{"d_model": 160, "n_head": 5, "n_kv_head": 1, "activation": "swiglu", "positions": "rope", "attn_scale": 0.177, "init_std_down": 0.0, "optimizer": "muon", "beta1": 0.9, "weight_decay": 0.12, "lr_head": 0.00455, "decay_shape": "sqrt", "train_tokens": 127200000, "steps": 8618}
Each number is 128 + 32 x the weight over its row's rms, rounded and kept within 0 to 255. Layers, rows and columns count from 0. The size above them is the row's rms in percent of the matrix's.

# layer 5 MLP up, 320x160, rms 0.065, rows 235-263, columns 0-79
size [103 106 101 101 102 102  97  99 102 102 102  93  92 104  97  97 103 100 105 110  99  99  92  98 100  99 105 104  95]
[[ 62 140  77 152  84 100 165 119  87 160 130  94 127 130 114 104 102  97 129 122 140 120 159 128 161 140 147 151 201 137 152 131 107 108  83 153  88 161 134 169 138 136 141  65  88  71 111 107 112 103  82  82 127 151 157 137 197 104 129 141 151 127 140  74 123 106 177 155 128  72  87  37 132 131 108 138  42 114 203  88]
 [139 146 125 117  99 134  82 173  99 152 121 131 101  79 138 163 182 121 190 126 105 157 130 110 122 124 109 111 126 112 124 146 139  84 139 169 131 140 153 136 146 186 102 151 150 202 160 182 175 158 141  90  92 147  34  99 102  56 108 109 150 182  94 138 109 169  58 142 104 124  92  62 119  99 179 125 124 164 127 170]
 [154 144 115 131 124  71 113 159 120 122  77 171 125  99 108 117 136 133 137  73 106 121  75 113 191  91  87 159  95 119 113 157 190  89 165 149 110 135 137 142 153 119 132 103 145 131 151 150  94 158 150 161  68 122 113 143 128 137  94  99 129 105 122 122 140 121 152 134 208 126 135 204 139 118 119 128 122 182 144  59]
 [111 145 146  53 148 114 121 142 194 121 139 127 125 132  95 172 152  74 119  88 144  87 164 146 151 107 174 138 168 154 148 186 189  47  86 141 143 135 156 142 152 154 118  88 106 130  94 153  87 122 125 112 104  97 163 109 136 133 125 108 107 158 161 141 132 127  71 110 113  58 142 143 120 196  97 142 149  53 168 106]
 [155  81 112 127 127 100  88  84  81 135 102 137 136 135 121 145  81 106 168 116  91  99  31 122 104  72 162  58  95 215 163  77 114  87 114 169 123 130 153 203 145 142 205 107 164  91 161 101 109 116 108  88  74 179  97  79 125  95  95  96 138  86 152 104 166 145  94 153 152  97 108 159 124 104 111 123 156 126 194 167]
 [109 111 101 128 145 150 150 144  70 142 148  98  74 118 151 166 145 119 131  97 127 143 137 125 173  96 108 178 108 121 137  98  93 119 128 179 124  93 167 101 155 136 184  90 144 118 136  79 143 100 142  94 142 145 181 131 160  56 116 136 149 122 121 114 121 135 121 140 129 150 137 102 163 156  86 192  84 117  89  86]
 [146 142 165 160 143 152 125 110 170 110 104 154 123 154 124 173  95 162 100 230  88 195 144 121 136 110 131  86  96 117 161 194 127 121 151 175 139 103 127 140 105 114 137 126 122  93 121  73 149 114 156 136 130 134 122 141 107 112  95 139 152 123 100 150 152 148 134 123 170 113 140  96 130 118 194 164 160 168 104 156]
 [190 100 142  63 101 188 111 136 128  98 149 103  98 101 123 164  86 128 155 132 109 156  80 117 170 159 125  98 117  97 122 122 131 106 119 133 127  46 166 125 119 165  94  63 104 155 116  97 121 166 106 120 153 136 137 111 126 151 127 206 180 148  92  99 135 134 112  86 148 121 104 142 183 123 127  86 133 141 198 164]
 [115 134 124  90 111 133 125 101 155 147 105 163 174 157 190  81  96 104 132 116 100 100 171 109  65 169 143 116  88 133 119 159  97 125 145  81 104 128  91 135 161 153 152 186 122 134 102 147 126  71 148 151 112 146 117  60  65 152  63 116 156 105 132 151 117 112 195 125 141 130  87 168  77 145 128 112 121  96  89 103]
 [133 143 136 139 123 159 124  85  78 105 159  68 147  96 118  96 133 132  55 109 153 128  96 171 126 133 125  74 130 153 118 110 134 201 140  85 137  74 175 133 124 106 156 102 147 131 172 125 133 133 170  88  89 109  53 141 166 147 110 134 111 102 115 101 111 176 113 154 161  88 147  56 173 137 134 194 156 161 161 104]
 [103 150  93  98 226 104 156 101 151 187 110  80  94 119 119 135 155 112 108 122 162 102 147 126 116 100  73 134 183 162 124 185 134 183 147 130 146 159 178 181 160 132 111 143 115 128 191 133 152 136 138 138  93  86 111 155 124 126 126 152 155 114 114 135 130 205 163 108 112  91 117  74 180 127  52 172 135 148 141 152]
 [137 123 114 136 115  99 120  82 134 153 157 154 153 151 199 196 151 108 106 129 105 189  98  94 160 114 232 162  77 111 121 140 114 154 110 104 134 125 115 151 159  79  99 136 142 146 134  94 117 138 137 139 173 168 199 128 106 151 136 120 171 153 137 149 135 169 120  97 118 159  85 121 146 123 136 194 162 185 165 124]
 [134 141 199 121 115 149 137 148 125 111 122 155 175 195 185 127 161  83 156 134 157 109  98 189 178  99 144 135 139 134 106  74 156 151 102  98 142 156  95 137  97 128 132 112  76  63 138 155 205 140 109  98 144  37 190 181  60  47  99 102 124 188  80 143 155 135 133 135 129 121 136 121 147 182 137  92 155 154  47 113]
 [ 94 143  92  85 209 125 144 146 133 163  92 168 123 144 113  76 111 128 127 151 121 141 129 113 112 166 184  75 176 155 138  98 152 166 157 143 151  87  76 159 130  80   7 168 215 149  89 119 111 136 124 144 113 119 110 112 124 164 163 143 133 164 149  71 117 129  93 201 158 153 155 146 164  86 122  92 147 111  71 171]
 [135  81 149 132 122 145 150 128 133  88 159 115 105 117  94 130 125  99  62 136 151 206 141  68  92 127 161 112 162 116  65  86 118 184  97 167 108 130 107 145 148 111  64  98  82 186 124 104 149  82 140  98 122 142 152 144 133 142  91  88 107 101 115 178 148 130 106 128 135  95 110  92 130 135 148 146 102  80 121  77]
 [177 113 122 163 110 113 150 113 171 143 189 182 133 109 224 139  94  97 109 142 112 143 140 149 118 155 140  98 135 102 143 119 160 134 124 152 100 124 164 172 143 160  80 151 141 157 130 119 176 172 188 152 190 174 161 162 129 126 107 148 127 198 171 129 156 146 111 154  75 136  97  27 117 109 148 135 143 101  91 149]
 [139  78 179 148  83 165  96 146 165 160  62 122  84 123  91 109 155  75  98 165 114  57 128 191 156 171 153 150 118  94 135 171 106 166 128 166 154 107 167 145 143 117 185 113 130 103 160  86 102  87 177 150 117 138  94 148  97 146  89 135  91  73 142 150 138  93 166 121 127 126 111  99 146  89 129 163 144 141 159 128]
 [139  83 133 128 155 199  89  97 167  99  23 179  87 103 121 145 144 151 187 138 120  87  60 107  86 113 121 185 100 149 120 125  70 179  58 138 174  76 146 127 124 180 118 125 151 156 130 114 107  82 128 111 142 176  93 179  95 123 107 100  99 102  79 154 181  72  81  97 138 119 101 153 125 117 155 112 143 176 138 139]
 [ 80 115 170 148 131 195 124 162  94 127 113 146 131 168  50 166 119 128 114 174 134 105  53 161 156 126 154 158  92 127 154  96 173 153  91 135 143 179 189 171 160 103 157 106 119 131 192 146 151 171 117  88 110 184  82 137 163 182 153 152 124 106 122 140  70  98 135 100 158 104  93  95 168 198  99 119 141 158 157 182]
 [130 181 104 181 126  94 112 137 169 143  78 121 128  59 157 162 145 147 162 137 100 163 144  83  96 116  96 111  95 104 134 160 134 126 135 166 128 145 134 174 132  42 127 185 140 158 148 180 134 161 148 146 176 147  93 142 100 134  72 144 126 143 179  60 105 119 100  90 139 166 144  89 137 147 144 182 144  78  64  88]
 [ 73 135 138 119 138 118 153  85 172 124 119 118 152 137 161 151 136 145 202 111  67  52 110  96 140 134 135 144 149 154 191  97 111 124  84 101 199 180 158 111  86 138 108 156  87 142  97 137  66 121 138 172 137  84  99  78 143 128  87 123 145 119 129 166 143 110 167  28 150 139  83 136 146 111 134 141 152 111 100 124]
 [127 161 101 124 139 106 173 141 163 154 119 113 100 205 129 147 120 159 165 164 138 164 131 105 200 138 161  84 139 117 102 163 186 123 154 186 161 132 103  89 125 138 120 109  99 219 170 152  74 153  83 153 151 119 163 122 139  89 133  85 125 128 131 131 156  93 111 130 123 114 132  83 136 135 142 130  86 106 100 139]
 [146 149 143 162 154  74 131  81 123 139  64  88 138  77 113 170 103  93 136 117 100 114  86  84  96 163 114  80 143 144  97 176 149 168 179  99 139 119 171 108 105 172 116 147  67 141  99  99 137 156 147  74  69 179 137 112 134 121  79 134 123 107 121 111 108 162  95 135 116 144 135 131 124 146 108  92 125 146  86 140]
 [121 157 142 143 181 183  99  93 122 138  91  79 112  98  93 143  43  60 146 125 155 140 110 134 164 173 153 144 160 114 127 142 152 123 147 147 116  98 106  64 136 131 122 191 105 103 154 153 153 140 106 105 119  98 117 144 129 156 184 135 168 123 175 102 180 143 124 133  88 173 119 116  90 161 152 111 160 191 161  91]
 [ 83  90 165 150 145  82 121 187 115 141 185 111  82 147 137 147  82 159 117 107 141  98 117 117  53 150  53 103  86  93 116 114 109 144 202  84 173 135 117  87  87 158 117 153 115 142  98 154 108 179 118 128 110  99 129 136 187 113 109 133 122  79 108 152 116 168 167  85  86 128  66  72 158  99 111 137  81 103  89 125]
 [ 90  86 134  98 159  93 164 106 221 149 112  74 156  76  93  86 110 161 122 129 131 160 173 132  80  84 123 163 103 133 111 147 170 155 159 116 126 138 188 101 167 165 104 161  79 134 146  80 219 164 154 144 157 128  83 150  70 173 192 128 130  79 138  99 178  93 129  79  89 108 139 133 152 161 156 123 131 112 149 165]
 [ 96 118 124 128 165 134  80 129 101 177 104 121 144 162 104 126  92 129  63 120 137 146  71 123 157  59 147 118 105 165  93 116  75 143 148 111 107 140 184 124 159  98 141  85  92  90  92  77 106 143 127 129 125  73 109 134  83 151 124 114 131 143 148 184 128 136  63  84 126 119 133 142 140  65 107 122 107 124 175  99]
 [135 136 161  90  82 129  47 122 127 138 125 146 155 110 107 149 118 121 123 155 142  69 162  72 124 106 138  93 118 150 128  90 118 140 144  62 225  91 124 103 142 156 125 119 163 122 140  95 119  48 135 135 132 196 138 119  73 182  96 127 129 128  94  92  72 119 134 131 179 113 137  66 184  50 109 106 108 196 146  84]
 [138 120 185  70 172 139 151 171  93 150 176 125 142 105 145 107 171  96 180 134 139 129 128 130  95 145 107 121 164 125 155 125 102 179 106 150 167  41  95  82 152 115 134 120 126  96 165 111 141 128 146 142  28  65 150 124  93 147 143 114 124 167  66 117  99  78 139 142 147  85 107 137 108 100  75  80 113 123 170 201]]
# layer 5 MLP down (transposed), 320x160, rms 0.0545, rows 235-262, columns 0-79
size [102 104 100  95 113 104 104 101 109  99  97 100  94  96 100  99 101 104 111 101 101 100  89 106 102  99 100 102]
[[143  87 155 165 202 141 139 126 145 218 135  88 146 137 139 108  97 139 132 129 187  58 118 120 136 137 169  89  89 167 208 102  97 153 117 113 176 157  86 115 129 144 150  98 123 146 111 143 169 171 167  99 150 113  85 160 158  98  90 120 111 117 157  97 131 228  78 118 101 109 129 118 145 102 178 129 153 123  83  92]
 [126 185 103  87 154 136  90 130 151 127 101 140 106 134 164 137  68 114 108 143 122 180 117 182  86 148 129 150  93  83 168  99 121 150 131 136 179  98 146 172 113  73 113 108 119 150 159  76 102  83 140  89 135 108 111  88 122 183 172 134  96 123 144 139 160  84 170  88 139 150 102  80 119 120 121 142 135 168 193 114]
 [116 110 159 147 102 156 108  73  55 105 157 120 100  65 167  75 108 140 136 158  66 140 144 117 127 122 121  62 123 111 131  95 107 144 103 147 117  66  99 128  81 101 147 128 176 162 139 125 139 179 144 121 129 191 123  97 138  94 175 134 144 125  98 197 135 195 123 137 126 135 169  82 133 130 134 158 205  90 106  84]
 [153 141 160 119 127 174 115 129  99 197 118 177 176 160  84  93 142 113 168 111  89 136 137 122 127 143  70 145 139 107  76 136 142 111  51 109 154 159 169 123 101 117 173 137 125 176 141 161 164  81 163 125  33 133 156  91 111 102 195 137 110 104 172 123 183 108 147 129 127 174 153  91 124 164 141 147 103 190 121 135]
 [ 78 113 127 129 141 143 149 103 141  99 124 148 185 121 131 136 109  81 185  97 174  84 101 155 137 112 139  77 174 145 106 189 119 148 165  90 110 119 133 151 132 139 144 130 133  68  78 120 200 112 121 121 113 114 156 106 163 110  83 120 177 149 128 126 116  96 181 180 204  80 220 159  96 153  70 173 120 165 144 125]
 [199 140 140 179  85 125  67 136 182 144  78 181  92 170  87 121  91 145 113  94  68 181  74 164  93 142 165 119 102 146 131 122 168 109  88 111 129 119  81 173  63 151 122 116 162 121 137 106 122  78 103  79 101  81 145 107 157 154 120 127 154 199 172 107 118 105 159 123  82 183 114 110 126 160 128 128  96  43  86 152]
 [133 112 103 188 167 140 147 146  82  98  59 165 175  94 120  74 172  98 188 134  93 124 129 167 130 163 177 174  73 162 139 140 118 150  91 108  78 140  83 132  81 162 116 151 139 103 176 125  94 139 126 142 119 138 132 197 126 142 143  96 159 105 130  95  82 115 117 193 125  67 144 115 125  57 114 113 143  95 135 149]
 [184 174 103 140 166  72 173 130 174 125  84 184 173  94 183 113 130 138  91 116 135 129 132 116 147 122 153 161 147  74 154  84 105 139  97 118  93 146  83 200 123 104 118 176 187  82 114 162 129 143 135 142 196  74 164 234 140 169 112 131 128 118 176  98 146 109 149 154 115 168 178 121 178 122 137 152 111  91 126 129]
 [125 166 164  96 101  60 115 120 125  99 128 118  95 146 135 142 160 150 173 155  73  79 184 125 159  93 106  97 120 117 154 120 140 130 106 116 132 160  18 142 177 109 111 152 115 113  94  71 166  38  75 163 131 160 152 106 181 111  94 146 121 116 144  94 130 121  89 167 146 129  83 119  91 138 161  88 156 161  82 117]
 [134 115 126 143  73  85 193 141 154 106 105 133 165  73 167 107  99 121 164 120 134 173 139 138 132 147 105 123 111  88 104 129 142 116 104 159 114 152 171 119 159 103 158 178 111 135  84 118 158  92 126 224 107 129  73 105  71 150 116 114 157 170 166 116 137 125  88 158 105 141 121 160 148 110  89 126 175 183  90 228]
 [126 115 171 130  70 187 161 112 156 130 131 200 130 200 124 154 122 110 122 130  56  81 118 165 130 158  98 138  63 115 102 179 175  98 144 133 124 142 133 172 188 129 156 125 148  89 103 198 109  99  82 147 133 169 114 152 117  97 149 185 165 175  92  96 151 131 109  92 109 113  69 158  81 148 139 174 114  99 105  89]
 [121 188 154  94 166  81 115 145  93 132 125 189 117 127 123 141  84  98 146 115 145  86 141  60 106  99 132 136 152 219 148  95 133  87 146 144 108 179 159 164  42 195 173 113  54 105 162  65 138 115 136 146 188 126 120  76 119 100 137 143 129 134 103 132  71  94  92 103 158 188 103 127 106 160 107 143  76 165 158 119]
 [134 147 156 147 110  98  89 155 160 108  55 125 129 121 135 100 103 130 148 199 124 152 126 107  84 105  70 126 111 142 130 118 162 118 136 146  86 150 145 129 153 168 113 139 122 127  95 122 160  70 152 158 167 134  96 113 120 165 114 112 161 184 147 139  63  74 135  93  67 156 168  91 126 130 139 105 196  77 180 102]
 [108 142 131 130  96  96 124 129 125 146 133  92 134 128  97 158 158 145 145 139 103 126 124 165 111 117  70 154 144 125 131 135 135 162 112  98  85 110  72  85 136 115 128 135  71 118 130 106 220 138 134 109 128 176 122 118  75 144 131  85 160  84  98 124 119 194 180  63 126 102 141 218  88 130 149 193  91 137  91 165]
 [126 129 133 147 116  98 155  79 134 120  62 165 127 105 111  71  82 119 204 130 149 125 181 118 109 108 180 144  73 101 151 142 197  93 166 107 190 162 135 100 130 162 143 178 116  86 218 143 155 122 122 126 137 156 138 196 131 121 135 135  87 113 109  79 202  97 106 151 126 150  86 125 135 158  89 122 175 129 151 207]
 [135  71 173  53 109 110 119 164  57 129 127 120 117  87 130 116  75  99  86 112 146 179 110 131 137 113 129 155 100 173 115 124 103 149 112 174 155 148 127 129 159  84 133 188 147 149 114 150 171 127 114 165 107 157 108 148 120 130 202  88  41 124 185 101  71 140 151  74 180 176 137 139 216 111 133 136  58 145 114  98]
 [162 142 149 130 166 101 153 135 112 130 111 183 139  42 161 146 111 115 108 108 144 109 134 218 104 126 115 156 117 109 136 104 143 107 120 148  44  79 125 160 131 144 145 145  72  91 169 166  93 168 104 194 166 146 110 166 122 126  73 138 166 103 126 123 187 143 135  95  95  91 125 124 146 117 137  59 124 100 171 123]
 [153 196 142 145 134 134 153  74  76 126 155 101 156 139 109 138 149 120 169 121 154 116 130  69 110 120  47 140 132 149 119 125 137 141 147 142 150 116 136 144 133 163 184 115 100 156  27 131  98 128  81 176 148  96 166 101 125 134 187  84 117 153 140 113 131  74  94 145 177  91 165 128 162 100 149 123 135 129 196 117]
 [ 78  95 104 172 167 175 158  71 140 125 157  97 128  15 154 110 160 141 131 157 155  97 169  74 142 159 114 102 109 104 163  97 159 125 112 180 116 156 143 127 111 170 144 129 134  81 124  96  92  87 176 129 151 145 109  97 151 150 108 149 121 146 154 113 106 127 161 139 143 108  39  85 170 177 110  87 108  90 111 116]
 [129 164 169 109 158 158 132  97  94 126 108 124  76  78 102 144 121 171 106  85 152 132 136 160 143 104 158 139 144 103 150  93 104 117  98  65 161  99  80 148 134 226  79 138  65 142 109 107 112 184 124  81 137 118 167 135 128 135 176 139 108 106 158 169 117 132 190 197 142  69  72 141 177 121 109 184 180  86 121 172]
 [180 116  92 169 141 107 127 119 118 147 127 176  98 122  98 172 148  82 144  96 185 140 131 105 141  99 155 165 116 115 140 101 101 166 144 178 118 207 129 106  79  59  89 115  51 102 155 117 142 115 103 156 135 171 105 139 109 118  83 129  96 126 110 147 111 181 160 156 157 126 133 115  99 122  62  78 189 120 156  60]
 [140 106 165 121 115 144 109 132 172 121 129 153 151 106 139 121 130 139 156 166 132 136 166 185 155  84 111 142 109 145 122 134 102 183 120 141 128 112 151  82 111 135 166 142 114  71 111 168 114 125 150 110 129 115 173 121  44 120 103 118 156 124 111 133 143 170 117 137 125 180 144 116 226 123 116 136 159 173 116 159]
 [156 131 162 177 120 112 146 128 144 116 164 115 139 132 154 158  93 112 185 157 116 143 164 151 107 101 255  99 139 133 144 183 167 171 152  87  81  44 102 158 148 139 109 110 124 125 188 100 160  86 106 146  91  80  90 107 197 115 107 126 188 135 178 155 130  20  99 117 117 149 135 198  98 146 140 155 160 164 121 114]
 [149 121 134  62 132 116 107 137 152 127 126 124  86 150  64 141 170 160  50  75  98  71  60 198 122  96  38 130 137 119 136 120  95 138 133  79 128 178 127 147 129 188 157 128 133 148  85 123 132 153 167 150 104 114 109 124 131 130 119  98  70 107 100 172 111 137 136 171 148  79 108 117 126 146 125 130 135  96 180 138]
 [135 165  92 158 156 102  94 127 140 137 138 213  97 144  92 109 139 130  95 167  76 148  83 137 173 156  66 136 155  71  77 130  78  94 113 116  64  59 146 100 112 111 173 117 156 157 138 115  75 147  97 137 126 136 156  83  96 126 156 125 103 203 107 134 142 125 128 126 104  64 157 154 133 144 128 100 158 154 137 103]
 [ 87 122 123 141 113 117 127 122 140 123 139  89 147  64 142 183 101 125 163 131 126  82  64 112 122  90 201 116  70  75 128 137 128 137 162 101 126 134  89  95 163 105 136 158 163 146 174 110 141 136 104 162 162 126 193 117 131 135 110 110 126 186 130  85 127 220 181 211 187 213 154 116 117 104 153 158 121 134  87  87]
 [115 157 150  72 160 208 111 141 130 173 202 127 155 149 113 141 102 118  59 183 139 124 139 138 154 197  71 154 155  67 125 157  87 191 106 161 129  64  95 138 145  87 183 149 108 104 112 157 171 148  83 176 166 166 108 149 138 117 132 107 125 136 123 130  98  82 166 185 150 117  71 106 117 135 137  92 111 106 111 115]
 [148 151  69 138  93 140 115 123 110 144 113  84 128 100 147 184 102 154 106 104 122 110 110 216 119 135 199 203 128 155 139 105 118  69 151 165 145 116 127 152 123 207  82 128 144 139  97 108 141 147  94 143 114 125  87 168 118  92 130 112 119 108 134 116  98 143 114 170 129 171 117 213 139 130 124 193 163 159  71 171]]
# layer 5 MLP gate, 320x160, rms 0.0641, rows 236-263, columns 0-79
size [108 101 102  98 103 103  99  97  98  99 102  93  98 101  96  99  99 106 107  98  97  89  97  95  95 103 109  96]
[[118 127  87 167 119 122  84  77 108 187 110 131 136 110 149 125 123 179 151 153 103 196 176 132  84  92 103 133 154  95 196 105 151 123 135  77 131  65 112  77 110  92  67  98 133 165 183 153 160  96 154  88  56 134 132 128 165  92  96 154  87  67 124 145 118 126 137 168 125 143 126 148  93  64 168 111 100 130 102 157]
 [ 87 122 120 167 127 129 113  91 123 143  70 122 156 147 130  81 150 100 147 171 119  58 171 167 102  95 162 140 113  98  76  71 115  86 128 121  81  94 101 156 143 176 143 162 159 134 165 114 139 103 171 158 132  62  95  77 182 124 145 152 124 155 132 103 117 172  95 135 119 129  85 132 121 109 145 183 112 109 164 139]
 [138  77 166 174  88 115  92 100 140 174 152 151 112 112 117  97 114 152 135 122 171 138 148 135 110 121  52  40 134 121 112 207 181 155 159  74 134 105 135 125 124 125 139 157 143  79 113 170 112 206  86 165 161 134 117 142 143 182  68  98 108  85  94  86 167 147 151 119 121 140 159  95 106 153 118 110 152 120  96 121]
 [ 96  81  92 154 123 145 131  92 122 173 141 100 105 133 155 112 136 106 117 142  82 177 123 146 155 159 143  53 216  91 131 111 206 153 175 158  94 134  90 132 119 117 132 198 126 103  77 181 140 125 137 105 188 143 115 104 114  87 153 117 162 107 150  94 135 148 147 150 202 207 138  97 169  54  79 149 135 129 131 160]
 [132 130 135 191 133 105 106 117 144 124 103 126 122  86 144  99 131 137 102 127 170 165 152  99 116 160 102 108  77 136 108 117 118 123 170  74 133 115  81 190 131 139 131 112 102 123 163 143  92 184 149 124 107 130 126 145 105 120  87 120  64  89 133 141 109 170 158 134 126 120 161 124 142 125 177 119 157 108 168  77]
 [126  91 128 164 115 140 182 156 110  84 118 146 134 123 122 112 203 106 164 152 195  96 135 123 144 150 126  97 155  51 127 117 118 144 109  95 100  75 119 123  82 119 142 112 106 142 156 168 136 101  89 131  90 117 114 122 191  97 126 144  80 154 133 194 164 166 149 129 121 105 165 134 145 138 100 178 139 124 148  91]
 [128 115  96 174 175  91 126 120 134 118 132 182 165 208  99 104  90 121 135 203 173  88 123 166 127  81 191 153 155 157 112 165 127 110 192 105 131 119 114 128 175 131 141  96 151 125 173 184 103  87 115 176 102 129 152 107 106  93 107  89 133  75 179 129 123  83 169 127 165 179  94 133  96 126 151 164 117 176  97  55]
 [125 135 178 152 170 141  90 102 100 130 118 107  68 135 165  87  95 159 135 136 133 120 122 147 102 115 178 145 111 135  66 102 153 128 131 122  78 103  86 117  90 171 112 121  95 142 130  52 198 125 150 145 152 149 118 137 133 176 147 149  96 101 142  90 148 146  52 150 156 157  51 153 100  98 128 169 125 125  87 107]
 [110 133 126  99 157 107 148 121 156 142 125 134  81 142 122 144  51  67 109 139 153  87 112  47 185  95 148  65  82 128 137 127  96 207  92 196  93 115 157 153 142 168 149 117 133 104 175 112 130 135 109 170 181 104 110 128 156 181 128 158 122 136 212 137  88 158 131 161 162 135 102 132 168 149 118 118 111 112 128  90]
 [ 91 127 134 181 197 123 128  92 133 157 194 132 154 111 129 127 172 102 154 130  94  78 137 147 128 129 118 132 150 197 115 169 158 178 182 138 163 116  73 148 138  88  95 148 138 130 169  49  99 174 132 132 106  89 146 160 176 156 135 154 131 159 129 149 148  95 139 155 168 174 165 114 162 166 116 140 203 207 125 130]
 [146 149 144 119  97 112 146 107 144 164  88  48 134 108 174 185 103 157  89 173 179 143 127 105 126 122 198 115 140  77 119  90 107 167 148 154 199  99 130 140 167 112 129 170 150 147 150 143 116 152 102 112 206 129 134 175 117 117 169  85 146 123 110 115 116 102 131 123 112 117 122 150 108  91 145 169 151 149 111  90]
 [169 112 115 158 115  99 154 108 105 106 164  92 104 106 146 152 109 110 149 162 159 138 109 101 121  89 169 105 150  91 134 127 132  55 156  73  91 137  91 116 139 107 106 108 223 126 120 104  98  93 112  84 109 144 112 129 123 122  80 164  84 102 152  97 132  88 115 119 167 134 143 177 135 139 155 139  94 176 156 201]
 [153 165  79 144 157  71 159 128  90 120  97  84 147  98  98 157  76 151 164 168 152 119 154 165  96 209 117  84 150 126 172 119 124 112 123 132 189 141 107 100 149 145 103  72 175 135 128 191 104  95  81 100 136 122 112  73 136 138 113 211 175  94 136 121 150 107 143 169 168 118  89 174 168 166 124 129 147  80 134  82]
 [156 169  94 160 165 175 126 123 112 120  70 101 109 135 104 157 110  69 155 114 157  70 122 162 119  84 141 156  53 125 121 117 181 123 143 143 119  81  85 156 151 152 115 127 149 195 137  70 115 132 129 111 120 124 147 121 160 123 141  97 133 146 117 113  72  75 149 134 172 118 119 113 116 155 141  98 148 116 142 149]
 [100 117  92 111 194 113  40 132 137 123 116 129 125 116 105 159  89 102  94 130 129 138 159 105 182 142 125 186 119 121 111 180 100  39 148 106 164 142 147  92 117  94 122 105 108 129  94 107  98  82 108 120 143  86 118 190 129 142 101  87 173 111 115 149 151 157 128 151 159  82  77 121 186 143  96 123 141 141 119 131]
 [120 133 109 164 152 113 151 143  80 125 128 142 103  77 100 145 150 136 159  79 175 121 121 168 101 144 152 100 135 186 132 154 136 143 143  88  72 142 155 155  90 165 161 119 176 133 165 122 137 136 136 114 112 142 137 124 185 105 193 145 148 110 154 134 106 147 137 142 105  97 156 126  95 157 203 152 118 118 176 162]
 [ 99 101 105 163 121 178 110 138 178 129 137 119 123 143 149 151 150  93 179  69 123 120 144 164 145 129  84 149 153 107 152 163 174 213  88 102 198 178 134 164 197 161 167 178 164 142 143 152 148 125 160 181 167 193  90 185 145 128 116 173 113 120 106 107 116 125 164  98 128 134  85 106 180 124 137  77 171 150  78 123]
 [100 132 135  99 100 112 122 120 105 125 101 120 108  64  75 129 139 127  95 124  82 125 151 145 131  77 162 126 103  97 106  67 145 142  84 167 122 143 133 185 139  89 201  95  68 145  92 101 132 149 110 128 134 110  67 135 101 122  62 125 134  90 153 112 153 117 157 168  86 135 132 139 157 194 125 127 105 153 129 124]
 [148 125 136 121 119  98 135 109 141 168 151 178  66 153 148 212 133  98 140  50 109 174  88 164 161 123 153 128 124 138 144  83 139 131 141  95 184 137 158 133 141 121 130 167 210  77 139 109 142 160  82 167 143  98  97 110 120  92  94 174 166 121 201 148  83 140 169 129 177 120 119 124 102 121  80 165 106 156 111 102]
 [ 85 125 142 158 125 126 101 127 136 132 131  87 133 108  91 160  96 150 159 120 131  98 129 136 160 167 141 169 138 137 118 181 127  76 104 127 156 155  93 156  95 162 140 130 101  82 143  86 132  82 108 186 146 134 100 133 186 100 141 103  74 129 149 212 152 149 179 116  67 129 167 127  96 113  80  81 201 102 150 128]
 [ 88 131 106 136 128 127 103  33 155 161 119 117 187  97 161  78  53 140 126 102 158 123 158 136 138  88 154 127  87 141 109 175 154 128  97  99 108 132 158 128 127 133 126 198 129 128 128 129 123  86 133 133 123 182  89 108 193 114 124 173 103  79 119 136  78 162  85 100  86 155  95 154 161 118 131 114 153 111 138  63]
 [ 79 132 131 138 135 125  56  95  84  99  99 159 131  72 164  58 135 102 168  68 140  95 133 131 142 107  81 128 139 117 128 104 115 128 110  92 163 145 119 150 157 149 134 159  65 109 110 164 165 127  96 132 190 153 124  86  95 170 154  54 112 111 137 115 167 155 175 103 118 134  91 149 116 122 116 159 117 107  70 133]
 [125 167 137 105 110 135 150  68 102 167 127 122 148  82 127 154 193 165 213 119 118  78  93 160  91 144 123 110  91 113 176 116 128 134 126  52 164 105 119 151 135 106 148 122 122 185 112  93 145  88 133 142 154 140 117  95 136 113 130 168  99 112 123 141 111  78 139 107 123 112  73 135 154  98 136  88 126 126 107  58]
 [ 83 132 140  74 150 131 110 126  84  77 152 129 115 183 127 120 104  96 147  87 115  81  70 102 107 114 139 187 165 122 139 112  86 168 157 106 145 140 119 122 141 139 115 131 113 166 177 128 110 133 131 138  97 166 133 163 137  98 135 203 134 117  80 198 123  79 167 140 106 137 128  88 151 150  79 186 166  94 185 111]
 [116 117 161 144 132 120 153 120 203 144 119  92 117  79 108 129 114 141 155 139 210 147 167 125  88 131  70 166 156 128  65 109 126 126 194 120 137  99 128 128 113 143 144 125  90 124 148  88 114  79 153  91 134  91 104 115 130  52 142 143  91 120 141 149 101  75  88 120 124 184 116 128 119  98 138 114 124 163 144 143]
 [124 145  60 113 193 163 146  83 142 102 174 101 124 133 136 127 127 155 140 150 111 142 169 134 103 143 142 140  87 154 109 206 144  86 137 153 128 125 138 144 142 133 182 160 151 135  77 120  95 141 105  63 150  93  67 152 117  87 151 108  78  63  87 126 111 123 108 134 137 172 105 145  92 176 101 116 143 163 146 119]
 [185 204 118 126 127 182 168 134 135 114 115  99 175 146 172 159 142 141 110  58 148 136 143 105 149 117 133 164 152  66 104 161 120 148 107 194  83 161 152 129 107 139 148 119 144  76  71 136 158 150 132 153 147 126 127 158 113 169 106 114 116 146 141 111 122 144 128 122  84  83 139 196 127 176 185 160 130 140 117 141]
 [142 122 101 193 144 134  91 122  93 157 104  89 147 151 135 118 129 154 104 128 115 114 106 147 111 147 164 101 132 150 142 150 170 148 158 132 117  99 146 159 169 202  74  40 123 113 123 150 167 114  88 188 130 125 171 139 108 113 120  94 132 144 112 110 151 108 171 148 106 142 102 123 125 113 147 137 135 159 162  88]]